{"activation": "squared_relu", "norm": "rmsnorm", "norm_eps": 1e-06, "positions": "rope", "rope_base": 10000.0, "init_std_down": 0.0, "lr_head": 0.00972, "schedule": "wsd", "doc_mask": true, "dataset": "wikipedia_en"}
Each number is 128 + 32 x the weight over its row's rms, rounded and kept within 0 to 255. Layers, rows and columns count from 0. Numbers have three digits each. The size before them is the row's rms in percent of the matrix's.

# layer 15 MLP up, 640x160, rms 0.19, rows 448-534, columns 0-79
095:213121136188139141119105153114154073131099075086114124133137102158103066152136083095145092167126104144162117090158131116204134206145143146101143108174145129192173059161146177113123125119233119083090133128124136124133104121174116127134078172
106:111138114168149131170167076074153163118117115162123148093126157129096097175127173158064074206115185090154128135136098064087112121117112151140142090168162134122150098177109144111141157124137099143081101158187169168118164099124133118128144202
105:148136174129095122120139134128148101128119149122100142168112180137162133061131148079114094144166108125157103109079091145130096107090135117133083179062177100105133058107166084115127143114105155064112148169080095093080132122118118149172161112
088:109107067105151121109111135161159112131149153165172084176148135166163154137080173133153097214104113117196093171156106118095118103149188117102083088123103083155088135143099119124098124125104153131147095137123110119096087142117130134106191118
100:149143134136134135172133156112087154206147103140112143091084124121113135064073104066130123164121110179203132093188079124163115150106107189132125119146155151128132134085074103082173110106153120132130128088147145140129098135086119036118120150
100:124102088155146077193119130113136157147167127135101104147134149170078160162086143106095144107115136123163099139141130121161148169174109072136098078134127083107092096110129167080086196093146067091116162132135185108123115151125128132063105140
109:136151168152105141122175097161176130116145172134127159170141131148094107173117149116085111149110146111132157144106108162122108101124167112153097099110146119135123134115134127139061100052147139120181094127168084127137117150127165104143137082
104:123092150171116083209094137162186108159135187108092096178115105141128178153108131154168121097169163118114141188121106132128137154104140096091140134148149105073102137154121115116125110186129102135182017084129129162126137114093145138149112150
094:164127189112155201105106170174157129141165130087089134196125120127186121185189101171114113201102137145089067125112108129099124102148093105135162129173182074133136101145131098117130135097078149075112136126115092160110152134135148101164068074
105:145121146090145129155122109170095145126101186130168095180129152117184171127116170094137127144106108069119145154158160171121197151081182113078080121090131167062158108142143134126134114113105079120120150120138104081089147156120167133157120149
106:120130083132144147141137098110177102195157102135149094176133132085104124176138121132150173120121135102118157116101150166145074124147121158159151118092105139137115083179062073139128125119137111150113119080163121142133142121150062098111058103
099:160099164162117149096151135139104126080197087119113122108137118155192118136081225109131127101128137150099105139111178109121142120123163155119171160066130127115183085083098105122090140058163135161161136127162161171058140088078134075112109107
089:140182133169138132150137119162197153104137116159070087098099083117101148167101103129136088098146140151151194134134165118109123137102134156121145129105167146175142119113123056180116137064082107092114167129141164150056101164098148069151110181
101:138128111082099102145102119148086071110100118135197113117093104136098085130136126123144100110144103117106167093097117124120127154121096130057129221119094129138145103124128082157139178150081137182182133097134136095105104161147178116136133137
103:079052144110127154117149180175103130109108121090129166194082033135141170122098177114156131148147080120158086139131144152138139161098195108093111179123133098144111121148133121082179200185136133156160143072126119122124151116074140131159168143
085:132084107185120156149199085148140108122147138184152128193116082107159111171076103101165062132113131195119118123101156138127100074094104124202128094122093115128071129143107107079085101105118077194150172147121101082097104133094089099074123135
101:164119152143182133082147170161132140103127105132108149150150092167111150090140061130216164129103148152107136152149174081082117166140097124117201085078085186202086109163145118135140158116151174117115126188152172149082087135177105183167165117
102:143158140115156108101073097136126100129165084184138126136125182137124135184092122035086157161104144162092134099156179089089100116149149150137157174092115148125165133136164119075159184131135106143102089134129122075128090160110137139145134148
101:134109145117082136118134181088073116135096137093115120136122096187149123140122153126138163106146082146147118186117115151110053110143114146138089129138149111055112070131129192107080132077092068192066173137158182116100105112116155124117128150
107:135145147145132099102091132077121063174125154163140065127134158142103200148162120085132124175144163147132085133140110092154100143136153102186171143056107185102142125089089199096146140180088142166154127131205148078200125117133168089075169135
099:169159137235121139126157088146116117156128120071129108128122126123156086146145083096068067164113108116119088116085103150160114136117171161138110170122166140130123130127066126072120134128088135117132133080145168133155143134145094115157115114
102:088149079116152208126065131121126136111128085121202122158103120127106114169186100131098115137118122110138158183143117156175069152089141161135184079109127199130129090103146156151110198104160153125145182179058112101153154115139130186148102147
107:138122154099095103061141093116146064152135107113087139168139136131132138156075136111131137136152089154125113141124139142082083117144115158138070147071150153082120106123126120192119093110128075102136144120130160077141139121156168103106066113
108:177140102164117128122145131178105101238142089139144141153114137172161122095174131159178122138122157078132086112138102121124132162168152093119145087197102157118116133169137078088112131107085124159129199109142150149108142108107164174125109155
105:121131130093100131164142088164140098128113097139080118167096157117104102139143089104109144106120105152146046112132140128068106147172158158150147101174164153112085123172120113129147183080067116135183079143144124127145115152119121143137142105
090:121088082131115122180118172135118122156134185126078145159109079130170168138128138138093095141120166126176147118137100140159104216115100093071170126068188108103091131108096132113104168072109116160144128096121118156148090121132164150086177120
091:124155149114113203139163134099116165146136155132109169093158116167157211172137146144083056114103086086143115139175135103143128096098105092174107085153147066107126138154102169172156154079192165107085194126144166187137130153135116073103141121
104:143137116090086067125085090116098070154104146187133099149103182112162133134112160112146068101110102115131120165120090132122157096095159057112178103171097126040116139108121118080120213099179117112136142172098147141127117173119142181151157094
108:172118108171057141110144107147119113171064115148185102215160172162069129089150082143118117136102085127108103150086158109122101150162169122150186063115115138110127108143113110190108144119147128177174102158080115151120118123147150090146110084
098:177127146100150113112128107115092139142114122145140163144178049166154164157121136186157121128150077118133141130147091123107114123193155129111151118114163089112070139116146092110083058170129093158141078152195116080157101141134140064130121154
102:099126154159118150132108132079138144130148112166083084114122121143140124047139081078098084180141097154065135130178162129161191107098106127105117072080134163152179089120060135111102145066138116089168117128146111109126149108101126129162141145
101:127142130137102197139131024120109132139157083170104072134128183140133121191121092121160076140155135159133141077133110079204113119108071142111105189106194163107133148143089150094182118073126127113097119124126119143111177128102153071110107161
102:155173143106117193170187066146134114135147129169103133089129147161162158145131139181110153103148087127185120076145114102097120082133127123160161131087132096152159133118093144125054142110101151095054083164178101132138070136132099140150192095
110:128100114102077101079143137126150135128151119143095141162102129117086179157097093118071093144107117147118143199128184076101122133113176097068150167112152139201087076130110111173140095125161120063140162074153201063150089128123208149149195114
091:116164110122148143176194121103162170132112123161208079094106116139096161190114139090090159147153103123125119138136123086070177228122142115127140138113126159092129132089094170150145174194101160157100167177087094151110142163120146167141128210
096:132157092110096130171160167109126111144126147208142150156146062102100120121094150076179076137082161162109143160132085166135180081188102158078153075194136129114072164107144156145146097122075124151106115103120072140147103136151167118150099125
108:114092154119105072162121124088186076153158117159049102146157102150047157130072096095120166122114098127153151178190090151135128137105196064155151083106143088096151155171063151162104148121145134125096140113047071195147172129112102094120129126
097:190143157090066179146169114153111110154124129090171139184131097130114167125140150085134158143127162180172166128180136099088097154133102137055129130133125125009108146154087129132104124103151083134120087100116084144076076075174158135120075176
100:127106032174123150094109141153055138107145130114104129168098112139117119148119109113213112144171056118098101172166115111163103127120151138084097084158131132157145163150164098155155138094178125115136124096108097078123088083149130136143168073
098:105116199097142124146126114152056137144150108155140143157168134112192143178145047127163131066110125072150121113185117144113143174157106111087120218202129116112115093138113105138133132140142140123136105116138156169137067070141204078200118128
092:109147064116179145141174161122108113122134142123142108103147160128138167155083101140128135150102058179180195136156137116078129174185176190141134158142078095130128139139173111163115105091115157121182178131114161100077124135133137118163172093
094:173156176144176089152126134127106091131171143125145171076152110150091189168135105035155071130182142127140141124104182106111171115143115084105111143133131129155108129114100165082131120081127176103131018138090148096144147110127172108127112135
108:109124147144111175098152140134101067144151153112090111188045110153101062138123090143140068111183113156094126142149132158147136088104102116148139127092103121187146132100145097114164194086122159163164086113126191123128106126071108140140096150
103:161111081108093067132141153116161172146154068146131191096174120177094132084059126088138123140117154154103093077141175127103090161114150152129104104111123084131109095080130110140114087090151175153148124137098067126159109131101123109137149117
101:143137166104117162138135080166150197141105087158108132054083143182163122061111177069130129156140127059115189140189149080162082115139108121146124167145148115089098105102134125157193096150128098107112159122143101150095085076128158155118168179
097:092138096102090114145192136138093156114183115183170138177127157101174136106142107101133093108166130146093118202146134114128165117112190140133136108188094139076077114107132054060120088119110119127135115138186170103141104155096156121169118140
104:095117139163147149128188168137144135133142142095136124133083105188112141142068092155208082178155104129122085047059063106164093152129101167106120135084173128117130078101163177110061138113101128177139181151084188087127126163125142081122098099
097:092167127101136116138149150123110104093139106169104116092132093151117113146151137123039126070112114177109124078127126121147113150143156118140122082100055142145093134120183142086142137088200122140107142090126152084140084137136135138137101179
107:106155145182119164175127182114157141128114109148107164109163089176148175135059128128183057229152139104149147120136176155149173126206111067111154181082135136128148129148091115136104136075111066126090084089150136122107142127136140197114110146
099:105166201096106148165180126123118162112121105164114130158117139116132060186159128152153128125113103142057130116150079119138155142084165140100131170099142073078113135138094129189146141111092135146137069150096151120094096126131144098175079116
097:145142160095171115101142147093144139156085126164125136134048168165086076161176156090154125171103145141123126113168120157122092136184146109188105087117182079157149124162130107172120146119094155123101157099113216086133135126130086072160172162
110:133134155147129146158101155104107065097138139097123107148112137210115124083190088158112086101102122162209168104107111114105092087195094153157121144189126090133121117069107177165116137153155111122124148154117126174129104122075047087156124098
103:113122124135171121106080173176083172113164126105190142125154137171173131192115097169160170141139184174083159209157100120094173129087159155114152106129162095106067133164057160102164106112118167115147203180084163117098133078127131134124084125
098:116133150131135110119095159149183137122125107110100116168032107177093121132131081170168153155134056125154153139111107151153096123146115126086108108157097097086105089139113099060181141152158081151157161074155161097196151109155067142177061149
097:190154160130158167142145165127138101163115197160126110189167141155162158118087127116168116139126144098082093117189122147169166147096058161157172121142145099166179107171099120094147187109148135121148098134153088089045157127086094100181085121
096:085100152091116124098124146141146119134120118193121132140101086135098128088127160112146184081150094126102151155191155120132135183075159111126132072152164196121129106147099123132116137134103158093092119143129134099096152152088181090103111092
103:148135085118118133155167131159085155066117130131112126141149129109134154152139098122110136129157127121179126018153137122131071115120136095069125107158155108117137180114130131150105136110082119184126104103149154091112157115095059129163147203
097:155096086177163145107216126094118157142197045123079098139116085135160188081153133126161130123168105167089164122065126131117156114123151066164174101064111108107135144112107189118150134157112127134159147126154143119200120110075134100149163129
104:156110134112138104119141082119118076116060163090109132135103130103057083057135079104080088153140102124148188134176151119116139172190098082170143126113130130023187146165128125111091166141108142185114172105115180121104116137096080104131068150
089:114109129125105148109172098103159116113174180184176057091127091146123197140125100131091140158107113135113091107137089129106169104129096134112106133165132107122140144102094117081155177138132121127176065130142084111123119138130142075182098154
138:106123135109144090110089126111114046096111207161125089090175036147173091172149098121118106158172120128144148082098162175129110181225164141118116085085126098143106164112152104159135095161109123157115096098176065134156132162093154117129089128
104:193185152175147144163137167134083188137118099133132125124121113147109068141038154078124084159145164189163102152151100156130078089075157131107125137169087138114100127133159109119133142159077157120172098176126128087131132092148098195140129138
112:141124099129136127149191144124099077146107146047079101150149147103128134084121108141120056150086148121121086118124101091111210098125117100117121178088074131121126134110097112082157168108144142155155170121151187075165187161096145081164105134
095:174100125079188183107142133150160102114142122037141129105100154091098132095140181139135159116150063140168102118151173136096123187127142109098119122124138056148092104242147165123128188109158139163191119161073129116130174103139171104084138110
100:131074142165105131122123096132173079179167109131166110146212102138175113164136130077139120088177148139095104142142186113127141154159178132119136135143151128144021145123121127203117139166126129092202156109107148044163126107149168137146110127
104:146125155108172084116154139116110140197190084115085119105096121158093113109106126107147133141142132129193109105067099162149096134181131194117113119163103089054158111176081100101169173139157142172108068101148085133188125120102119113128108129
093:132096089159160158131192179159120156127146134108186165142179117138127158062094138087126122170132090110112104109124116105157117179160101054159149155131100159126128155158132150101185061094085169160129109100158136119153137149085177180126140140
106:082078121089142102133097131118091145143080108114164149157165114106113099162108101129163163151068121131122130146157122148125184128135105129141191176135165104131148094141116102121176171151109112115124118168082129132172199112172150159108122188
102:118085102162116107127048131122107177171096108116153063121115040145104126113152119121157127122115149122086150135081136097105153171145140205150076081178107169084098103166120130048168122132100145141152110135172109073180144149147136118157078092
090:088114105063231077108184075177156129058142104150126118135176094155098149185120090142137136159112109048134164139139067118075137104139113150168159112167098132082135081187143152104172148160127035134164094145106100089140099122125141129123098145
098:095084125140190108128142088126110128191131065090119056088077086180156130183103082169109125133131112122095092148074094126139137187147125149135081169091123145131152136153092120141080147122124117077136122083096110096180093113178139158175065165
104:147166133162110142094139099175151097123196121120134104072118136130123132147129114124138074197097149083078105177149160101099087115109157140165100106170175129135093131135151135121090156110103163105123117144098153100136149133109169154136078075
104:213119126120132105140114095146177079168131154151100100130096118176133108159107124111143172174090113133117122114111086152091064156125158175105144189056095133179144130068106102138189178148136197086114150131146156160160071130149132148165138162
104:062166163115132073114180126124118107115138125117106130136108099164127134123136079107134121139088140148094084079182093165130121124100104072153128107051153137170126080110129166120128156089142118086137125078225100118150114129125123075127084130
098:157169126140150114152107135165156115125102104210174052095111075115144135113174195151113141163082141123079106120123084144108114086162163116157178143145096136128162056120056098115164084153136066118109140153144127131093105162085115131148136135
107:175087142103118141124141131119171124150120169127040084114118163103145146117099099113174162121156141085194151145122134105147098110078121147080151149133123099120122095118147122199120110161105130113172096140213198102088114152091197144170138078
102:106081101124147187176148130124085183187157123071105144099137076110091183130143153057103074120081183083154099193119085107123181106106134077115149159126195144127169082190071108110145128108127155109133111191153183121141124133189151098131109113
103:169095157109144110161135070102062148089150151159102136121093130116212100103128089191113128172089087136093217154124123125141137138109117174131130174133197146064114129144162099143095143140078115099113131100156110110114116152129122134180056122
099:132198103166174105104112131165129118084080166155050167127118105134082104069105120102207089118118105122147089116151161135161124116169156141144097162095161114168135124180094101174126115078174098150155087105133114149155149085077125082112135160
109:137142084120102152154147146134102136108164129071069145137172130110150067147135117087077153149106087077088148100126154133114087104127082124157087143095126098126197081113153128155082128099132168104106093114204154160193145169110158211152192123
102:120125116089174152145097096124127106103136116122098115152142144127128142177162175089161153100115075122136129108103171059118158141065173115114113055174074153163149042114129119166119127117105142150141134183126046153161184037180107100128116148
096:148183163099117153184227148128114099119074163181148121112135159200167155139109149107100190149121157038140110129133159148158148146112107079165136147153180107066136115128139124144198144122093173140118084157145153131158156180153059136085088180
095:145175115117132113120162146111155138146161110153119135071155067186102118163132179150114122132160151167163078136109125090114102134118091156135119137125123111146096095105081066145190123178157164128125134091143145164086088119062179137172100061
102:190138145141134089068178115156124144163170199148126096114131122136159113123139126122116166105080078195085154146148130130133076136147152075088131079137114115094129109129119111083101163087177139132146107134165103126102129135128108124154185111
097:114074090081103131081185126133139110088107056125119145142066094115149144147154175118087108148074108129102114109141153101131151140104059096184093116081123133101123110065148116144059145115117132134147127192124156132154154156199147183131123112
092:102097117127150118129161124155119147177087199166197078150082130175111142100115155099174146146141098194114112110122149120131124150161114138142158140076146154155036160103132085085141184170143059129136110105136082078083096110155179104181160070
099:108148171145130103167124112131136167173087161093148127184128152099117110118128131106111094139116106126163072168124143106137101138128166148156177124137066113061156123173112141123093162038132145147115102104109198133120148169146199111153155133
# layer 15 MLP down (transposed), 640x160, rms 0.139, rows 448-533, columns 0-79
093:184215106126146069113111177111140101108145138116090122095087105148122107072154197154113119092075141141156122127141091146130130123075163121133168135086137153142148138100144148111155145127158173109082098137112164126073108189140123089116091129
100:144136160137131192126170159143131112127221142100110097106238119086122045163058143106162121127147112084100166134109159175151162112123129187139203131111140097101154084136113190161112130145104119159096133175145116131111122100149131125192097136
109:210137184114128133157072107163089160113051082127149191101088140107072163136099123165139146158145153155165154158169052068125108103119122156173138147137130159109111115118153149119109158128085127106061114162144136121156054124169150127092145107
094:078153112177216125114118121146122094116167117158087141058159157081162138142167144100074087100144143205096123136108115166104097156195132114117157220133219124158151119134124157158135105178150159144149174142069164159092141097130152076145114177
109:096116108096118163156115136137134143125098171139091109093152158183144106113154123106129131116176096104160165144107125077146093079101102103133074126115143094149161102156141170108111150088127104121090149070076137118127154213156157060154127161
091:112156142157102113085077138076108146143155055118134041098100172064126089156127175124177035121111165152090078144151122150098130148151151076170166104144147120163114189133123115122159167159096142132150156112101158158095157123100100124091130078
089:185154108144091141122144155103124083129122106132143158184093119107103108163152100122138130101138108184154078169082068105122163132126143125145073119120143144113158160126107081090085157150149161168136106170133063139086102129119189132124117124
095:153170102112116093065100125086137168152133171139109156149086076100140126128105122064085115137174116117063179075168134098106134118120146122132128104128112156071164137197108115126158081139146071138150056136097136176107130149073107188156154142
108:125104113139127165138058090066092086156174123129115113157159202080051144172162154144064084118105111112134140127077091147103172169097150096070095085164143109110114125076147141129132093113180164180111125160085126133090122079177189169096144155
100:154121067098123127112139133145101158120111151115112147154105143106116185119131126139143116104053092084139104130179104134134136102187166098145112130143099169116118180171163163162100109138149170166118148154120121155152101178151170123107157113
111:122141136147117137122135131089158158123084093109088122113086090101103099177144164144075138147124195159091151174088212136164081095117115097135175159132099112116142220107131116132158087125170110099107125177164118091084106081182098155114069152
092:152124162123113154110172160102190134181130138107090121145166110126176061121179179139121139124111093137166214130121112115088123116160159147081193162142125141104178099151113089119145175126164112132111104134126158174123125140100117189145085132
095:109174155131154112146120128079186124081174139113115094085094122122097043193111179131103128104152163130168121144179109194105141102137069149193074120088160164102145156108181150119147106124086117116110180067115123132123127137114138073070081175
094:111128047133109123095106163127118112090100175063086171126195181118113123177195144205093126084133139109158162094109122167114143116159116121100185097178138134141157149124123139177068066110158098158126147138097102097095102137082149105106108102
103:137137163167123148185088096109138161163094203131062116134094162110143138082136126194102198080106118115118167148159083113167117066121073107138114086161085122113092153097103130150145127125099149118109153065138116100070094122194067123144095088
085:090137109099131189098126135099129181126172093090055154118121105165190134102105146089137100182161127147146151093167137129182124089145096093191079137104120096129129196148116119096160112111177148140132105120136103141154166142101138158164170139
096:155127080118107189114153107108131206133180119114163173146132165141162174150119133135130151105131126110152124152143121131111167159175119152126147096125157113160141162127163127072153081065133149183134141187128189088096141105115097164138123169
098:094166067152154210159090133157132120129101149145128133161183108095151131124158131092146152107085129147073128022115108124107092148077158121152159147123123146157117093066150153092167156107115119129150112126113122116201139097134082183115099032
098:146158123129149081226185150112137075152123116166096074109172137106158100108102184081108159138164169133114136151141138129147154116128121150083104126151184132135164141167148097154098159101140077085152146157122172133212103186134168173133139086
109:125140115139113184077122103105130150127126127111191148147129176143151188074167186124121181068133119154143138128120106138114132147090149148115152116153112137103176196071115088110117180089125175079147095126142172160143147106205092129167118130
097:072117130151129127121140120152120148045142133067159153134175093140122126122181066064077138031132129113106048138139118186159157133148131125101099107137152135151098130094159099093116167086105098126153139174106143132098121137118112128136094139
093:147195098118147141128143128156131089107140180124079157119177210108112096125180146127139193098134127144138124131153095116124093161145174137136234116036115118166131122135165153089128067109127110094144152126077117179080075126125096207143146104
107:108115187089050135097176132101173088092124174171095049096138127123123114185069113117153133146134143117082092189138110080127145157152139125121134109098163155099096105145154088160126119101164102163117110069153072097132132119182075148174202158
099:146145113123110115127173153192125140212120110124090183148109133112101130125159077151108159104106125094132119094109104176136090146144156061110155099149156114090210176177122110149123077141178177105140215130139147151141108128155168058142136174
090:086122173199114104151135145095095098124184082137123175152137135147182143095100079171067111140166144059120152124112134113160072158134154057132136191129157195136145097115151159133119132149134123133077097106130140129089073112117102181142064186
105:073085122119117172101067122172133152119155079134125151151148142136153126126062111131102160137130171136146124136110142100124144132117127141107208125061233152107108112162112107138137119128088120088096071164105116123161141142082181105123167116
100:168154159073174107106092132120111088110174140160161119179084113098106116142098085161122153160167094119126115112058130071162113115098109123118178143118103128137128112142089103165195073187111141156080130127137185122121071143104037121106176147
100:137148124114071140125129112104159123111181180166087139077141023101190062106154117154165138101137152105070127164089119092118127130154142179113095163100134155156145087154135147135168132184128126083145131084153081114122111108063096063123086135
099:104141158110198164185131137094191123148185123125097087156080156064212134176119114128131169152114132109126121146128153144109078099144096128118152138123080108160104138093154177136100080106075151152137208078124107212140075128127075131137116161
096:116092101149222137149101110134125118102107106158099145082145076095154110164134166116133079156092108100146094097091177110147109125163110105114131134143102147161120124126139130141099171101115126115073211176201145134123109105050198179121065119
098:038163167153185159131113070074123154157125133113104093160145135193135109147093107108129127174199107101138118107144128106158180161172117189068139113120157127134122194172095095140109075123101116168146121115078133132127104130110136099135133186
103:126108110142071121121078098124106111079139165158129132131135127106107160126129052098103180098143112127136162195102117152187100132122114133118142082160127081177132096161163134113141112087047136143178133185066098102163122149106068096129157134
109:172118113124116161132129071149077098138158154160143103098160179080149141139185163133083076163131110091136175111106113124100146131162125184154100129085092116145164099104155101035175112075138100079102075133211097156197140115125146176108143097
091:104116120135141140113160100121181135138143117110171155112086128064130176132110124126098150094099106121097139133186143174101106170143133104173202133070111087153084189133113195176182096075128104085139140130137112131131133105129123120089134066
089:152111113113121153106113091132133072193149132178138096172091100093151172160191168067098100153110128102163148115093135124106100100162111193181123163096098048055136165098114100146136139172129088108194175084125154192125125122163130163079094149
106:114095089167125102138160140094128120144150113170103132149109105149137159128159106141133086087038134138182154108104121127067134093115128057167201082163108141111142165114159090080117102112185066112112115185146161114081145115134136097121110148
104:146159114134124124158175137110128118110095057142158125103097155188135137147082123205052137112132106127133187082171126145193149102127143074074136093157110080122101147052133116113155146101116128207077139096144154131167093109157108106153162131
106:159113118128123063109175148118106152110121173130145165133157122122125171135181093157173136082074120122115093168137105112202154052169120137148092101110127101101144149153118102105099116158108175104132151156057135107112124065173120128149095125
093:133162102177138165119160097172092146070090104096090145110076112157137103114131143137086100133077115111106094068132110112132124121142118125138127133138092145107148128125175126140151090098099062096105125077090113134186118117106127106134161151
088:167156121143105134139086098130152075151099186124124129171130093137107111167114178126139148135138127064102120118129113105201171106108099128175131091122125111073160172138183087153123124068097124090160143118074185140116110129072127110098105116
099:086149160169130110157113163105113119138093116181053162166115158161130134101161181134083059148153084093087082094139102146207156081137131169101105128103065156098117121211147131101100139112135153103135080143105098109087113138153100169148110179
097:137160107165099074125071119066095136151140157123157089115129111036121165131177106149131140123128173145085108176148088149092061173164093072066178135095119095132091061127155152094141131130100172137123120150064132168107115083149130110087091120
099:136122111102120134153140103136137112134119154134133079146220107113134058126186088136217148132140164083127118124174106130094102147159106163140076106193122119132091095150110091107205109145142135115061154132133150151166156124215177109162147113
097:029111155178160183181156095139113146119138110114093126088155100103160161144071148124103145112150148172150090107144115100126125084091158113171145134169077117154132130120138108103143077171131171050160158094211162130150104130172154085145101153
093:171133149144139130133149138108119171116106081144169150082127202160140134071074122037121137217151104096139122123198067165127146116124059136166120079160145125153182142090071137087136099147087115093158092129139116128115137123154126095135139111
099:184112109132114176147099135131135103164220123162175153201107140163089131154139161143136090140129112106141159152157123154118067086086109148163138139106115130152162117152165174162182100161181126107113127141149071171119131165108138116174174125
092:125139093094139107138137193118121110134155128162120105069136128092123128142127189143148067130099117144120144138070120111149105124137059147100085093159123142120149122115108187181065166098150094134154112124119114161090036082098113160138131128
104:080081130118189147120074089119120142128103088112097113179162126152117126133163119125158069124173177142138075117136132107095112113104132156094091166133079121149122151116142163113135119112140164125181071115087144098116195178084086082160161119
097:162159172068135145098046131161132073153126128149150119146137085126058094155073138190140123132142185135063143109131137131132143128097152113160137151102105105152099132141111168108162116140174134047088064169172143080159120088147130123127111189
102:084138125154105143138055156098127137153184051122160131065118159101117073116107082095125079185099156156117127118126130121127103093124153115120139183098142114111144108142114127162153128147102175064097085134160153120067104126183092157082152130
099:180122144146082114134191080123140126059108170121109117103143092175074122125167116155113128158149125029131164110125185150192105079057045108172077103119096106126142127168132081140190138100092124127067060116116063094142163140100138099119125119
097:082174078091148103179141080130118189094151124110096142102155165104138102097115114098151134125137166131167237116145107103098105138167164134119188199140097096089144141124118108125176112138056137149095150171111155143070152106136157116156107151
091:149152091123184126093100126152155161159104112148131063145112110104145098154136080098159135156089061145078117147156127131079176110094106165178110113100123137175152073198152168103145079129089132101160136135142223177181127180107198163085100129
096:140120077092122128128194119154121102144053107055158126055098133132131130125159151106138084140146093134126144191134133109102134101138143111173096106186145141139132138107137135087145120091181073126175084111172067128135152103101200035153079145
091:139082164155121126105126132127098156124126166134100106096126122141110129103115119100096170094139166144149078098086126185099152105177121168150125105154165081086134098150102144125131169156176093091176150137222114112028065169131119184119128143
092:129142157106101159136093118149082126157128095110096163142103115095178165178124110094138107114109137156108166121138105138164171097128132154063137092183104137081084197166112123134058146169183103080109129116105111082161142107192213141133076193
102:108090097144148109089127165131164133074114177156136121140121157105146088120142165090133165174136127122132120215161168178086122152071148169115102109123109125136085083163109113108132070111181205085118167157115134098094162118096187143121112061
102:121068158147142127130153117127143217211154128165146151146133124101087167116074092181155086149061106113067160109136131135145084140130125161136109110082119087174097150201107143166066148154118125113118145126126115209115129128187106209084144130
099:127131127062130183137108092117070137126136129112147122116143079057155168144121115125083099122186100087148163108130236117082153120094169149141115117152131176109098121106149119151070103168173136096095116091108140166203120154127122129102135131
088:143189116125247126156127073149086065112140099140087099145188106106146127191119089086159099102142116126126163132089099086170115189211153131124149071057155091141146101089123138139138149151124140146101089164140143142160140160134118137133156164
159:105107118092196125118113101122093047079144129147150168084201086152167097148162132155114052169172125168135121112062129116088069132194166171094111155129111168154152143086168117154142091143089132125126097124183114147131074126189195131112157157
103:191111059177103115148100122152070167149155143076093169148104109156159141095176091157058147167133155132145142152126109194149120098119129180078102082150152138189151139079070147146137139142127134139129119164138104135137148066113180142156101128
099:115128145142108110119082128108097085129112076136122115125096093054111133134066098129125157073122150142145212043105153135049147166172119141143158155118131183137177107190138186111104161087182129174109138158158118123119123181105125103169123114
084:132129072100163082124157199107122109090093106128167172145128110099144131120155114150129161151208150130061141193188131087125126110141171150085147120172122111128133163179145127180130104097087117162111144129147115118144122166080104171052149074
103:054190108186141177094137158105139112224172127108095163142171139101122087129119132133113068091114141100075118152112165134108088125067154120140162093110166139120120124163175179155150159105163112076161148197139116083126084082155129125105116052
087:198135148148124101124158154164083105155123175144149152139102123140153137130095114154133093151138083130103147109056066136148101155145171099146146148092144137120156155167113124091121156048162147105186106151113137136122132087128151098167110107
095:106153146122135070106088111098087121114149113143159122132154164116114105152160078164110153176146117135180147059130122102180111145100115139088153128132066172125121126117157126164148095198145109129130089135157192159098169073106165121121138082
104:058192096086170196092138109117074117095065154134111161136124129116158153122143110190169185124100108167119111182134082148126156160116142107143154114124092148076151112091115135131116128173137206110143097119060094128165178135119082138117134169
103:098109073107155119117134121206045178117117173135141110141146053164129140142126090122066115143134078101159125142132179114087095092099132119125119107160111120123120125092126147169134152131127125048094205108110130098107132144150158147107134166
102:168102121149141116127112098079128092090077157128103070146199091197140129072105099129141160156180113081116152101130147110162144167193111055126147152130139187131148172099118144138091106091125105098124133125126164115123124128115161112157195166
094:157121146130142104093101159132146153119128119142096078048120078091151121136125068129164187130149151038097113072125151069126126135107148150114070175125146121167115105110116091142094139071198161115119128136153096065089161175095094135145098169
091:149128096143108120108059130097073134128132127157122173097161127111133112075120165111143066159120192147152116084052113130166120121116107099092169162078185098116122123084095139175149140118210113108137132129038127129152161123173180111189160094
100:094119113164100102109110121172151168120060189158135129108107117148099091130150118161094209121149110125128109155106148141149117146113085141091126134074171127145177173212090154165097175097114136117112169155179144103138167089116106098065134126
090:167107098205113130119123122079131151129098113096123056108138178140129128099121148112131177072109161144161122162212149188174104163091134101165136080197122102106105122166094147093099082105113139119102184128089104141102109156125085177144181092
109:126158070194079140124106132128157100151118142146118141153158111106157151154139080133085153077153134132087168088108158125092136138143157131112135192153157127149096174133080141102166114103125144144058080126067007175102102153099106156146126119
095:122068112128093131125154145134158183140120131138079133147143168118135128110096111162129170129180161094064125093104152161139129144116150136042170143105169138105160170157135111153131171159112132165149057133113080144100149141076177193082191112
092:135061137173052119125130083071123149113140120072132143098141073183153156108102142128106103088107176103123108147128058166080073151170179173184118114151165141148093100135140135141131123121152164086134115124087104148185111122083156164135158107
095:173102080135112142153117226056107113180145152138139103114148196093144083150168124115103134143158117121126178166116089150122163075135124134102065154146140069100121096154072172142138107127044122091083137152105109148101119174107149123190091139
098:181152084126156119176149069174165191102132145113063158137119119058114112113121107083101111093132154104144117105148143085116157140125120060164118129130128155113185178109122145143128134132147116098130134128118072085095176095177083107190106130
100:104120106129141098156095186152192102153175080166167071100148125136129205086127095098059107089125205133156103136158135133124078102112154100116128132162180085154117074146139143113095121168151147117206145104129139146124132087091085106136119175
103:185113102110113143182127163131100078139147135125174148197118103136082173142172151142123081141097133140100123118150120109148174114051129170087099137122112162082167128087108115118120123117103138150147116090120105104162127102096153120092159205
107:071188110133127122093110139135165145136112171135080124133120099126129121105148125141109144123088093102150092059149150101110142147131119148152097161070191171115107116127095159187157138127079134127043128144139096150113085138137149125073149201
098:162143116109128073117181122152197122112125179136143146032212083164111088181134143166130150090136197142139138112137119114112150084170108154157122159093075132186154132103096125132136099141112077077128150116122088187137122104084133101182109128
095:144105126145104119118141087086101148153079132119118075165209111124135161175100139087111138117134153161136109108137139134155136127124134113084167088233061073104112152138091074174122119112142125142154132140124143135142123139118155064128107124
100:137172102118143111123146178133053176153092123095097120117092083132188174108125169167105117094128122167131129120124161088101099141138131165130099142198148137124130110173142122132158135180153120083115074103145140113143184101091171108128143121
104:131189144149180090106142151135172088140115048120058073111147064110062110110173100118122123147130117163136150130175148128169159141140149090118144133161062170130148099112109135157134199115195100129116105137131109181067179129129082124142133161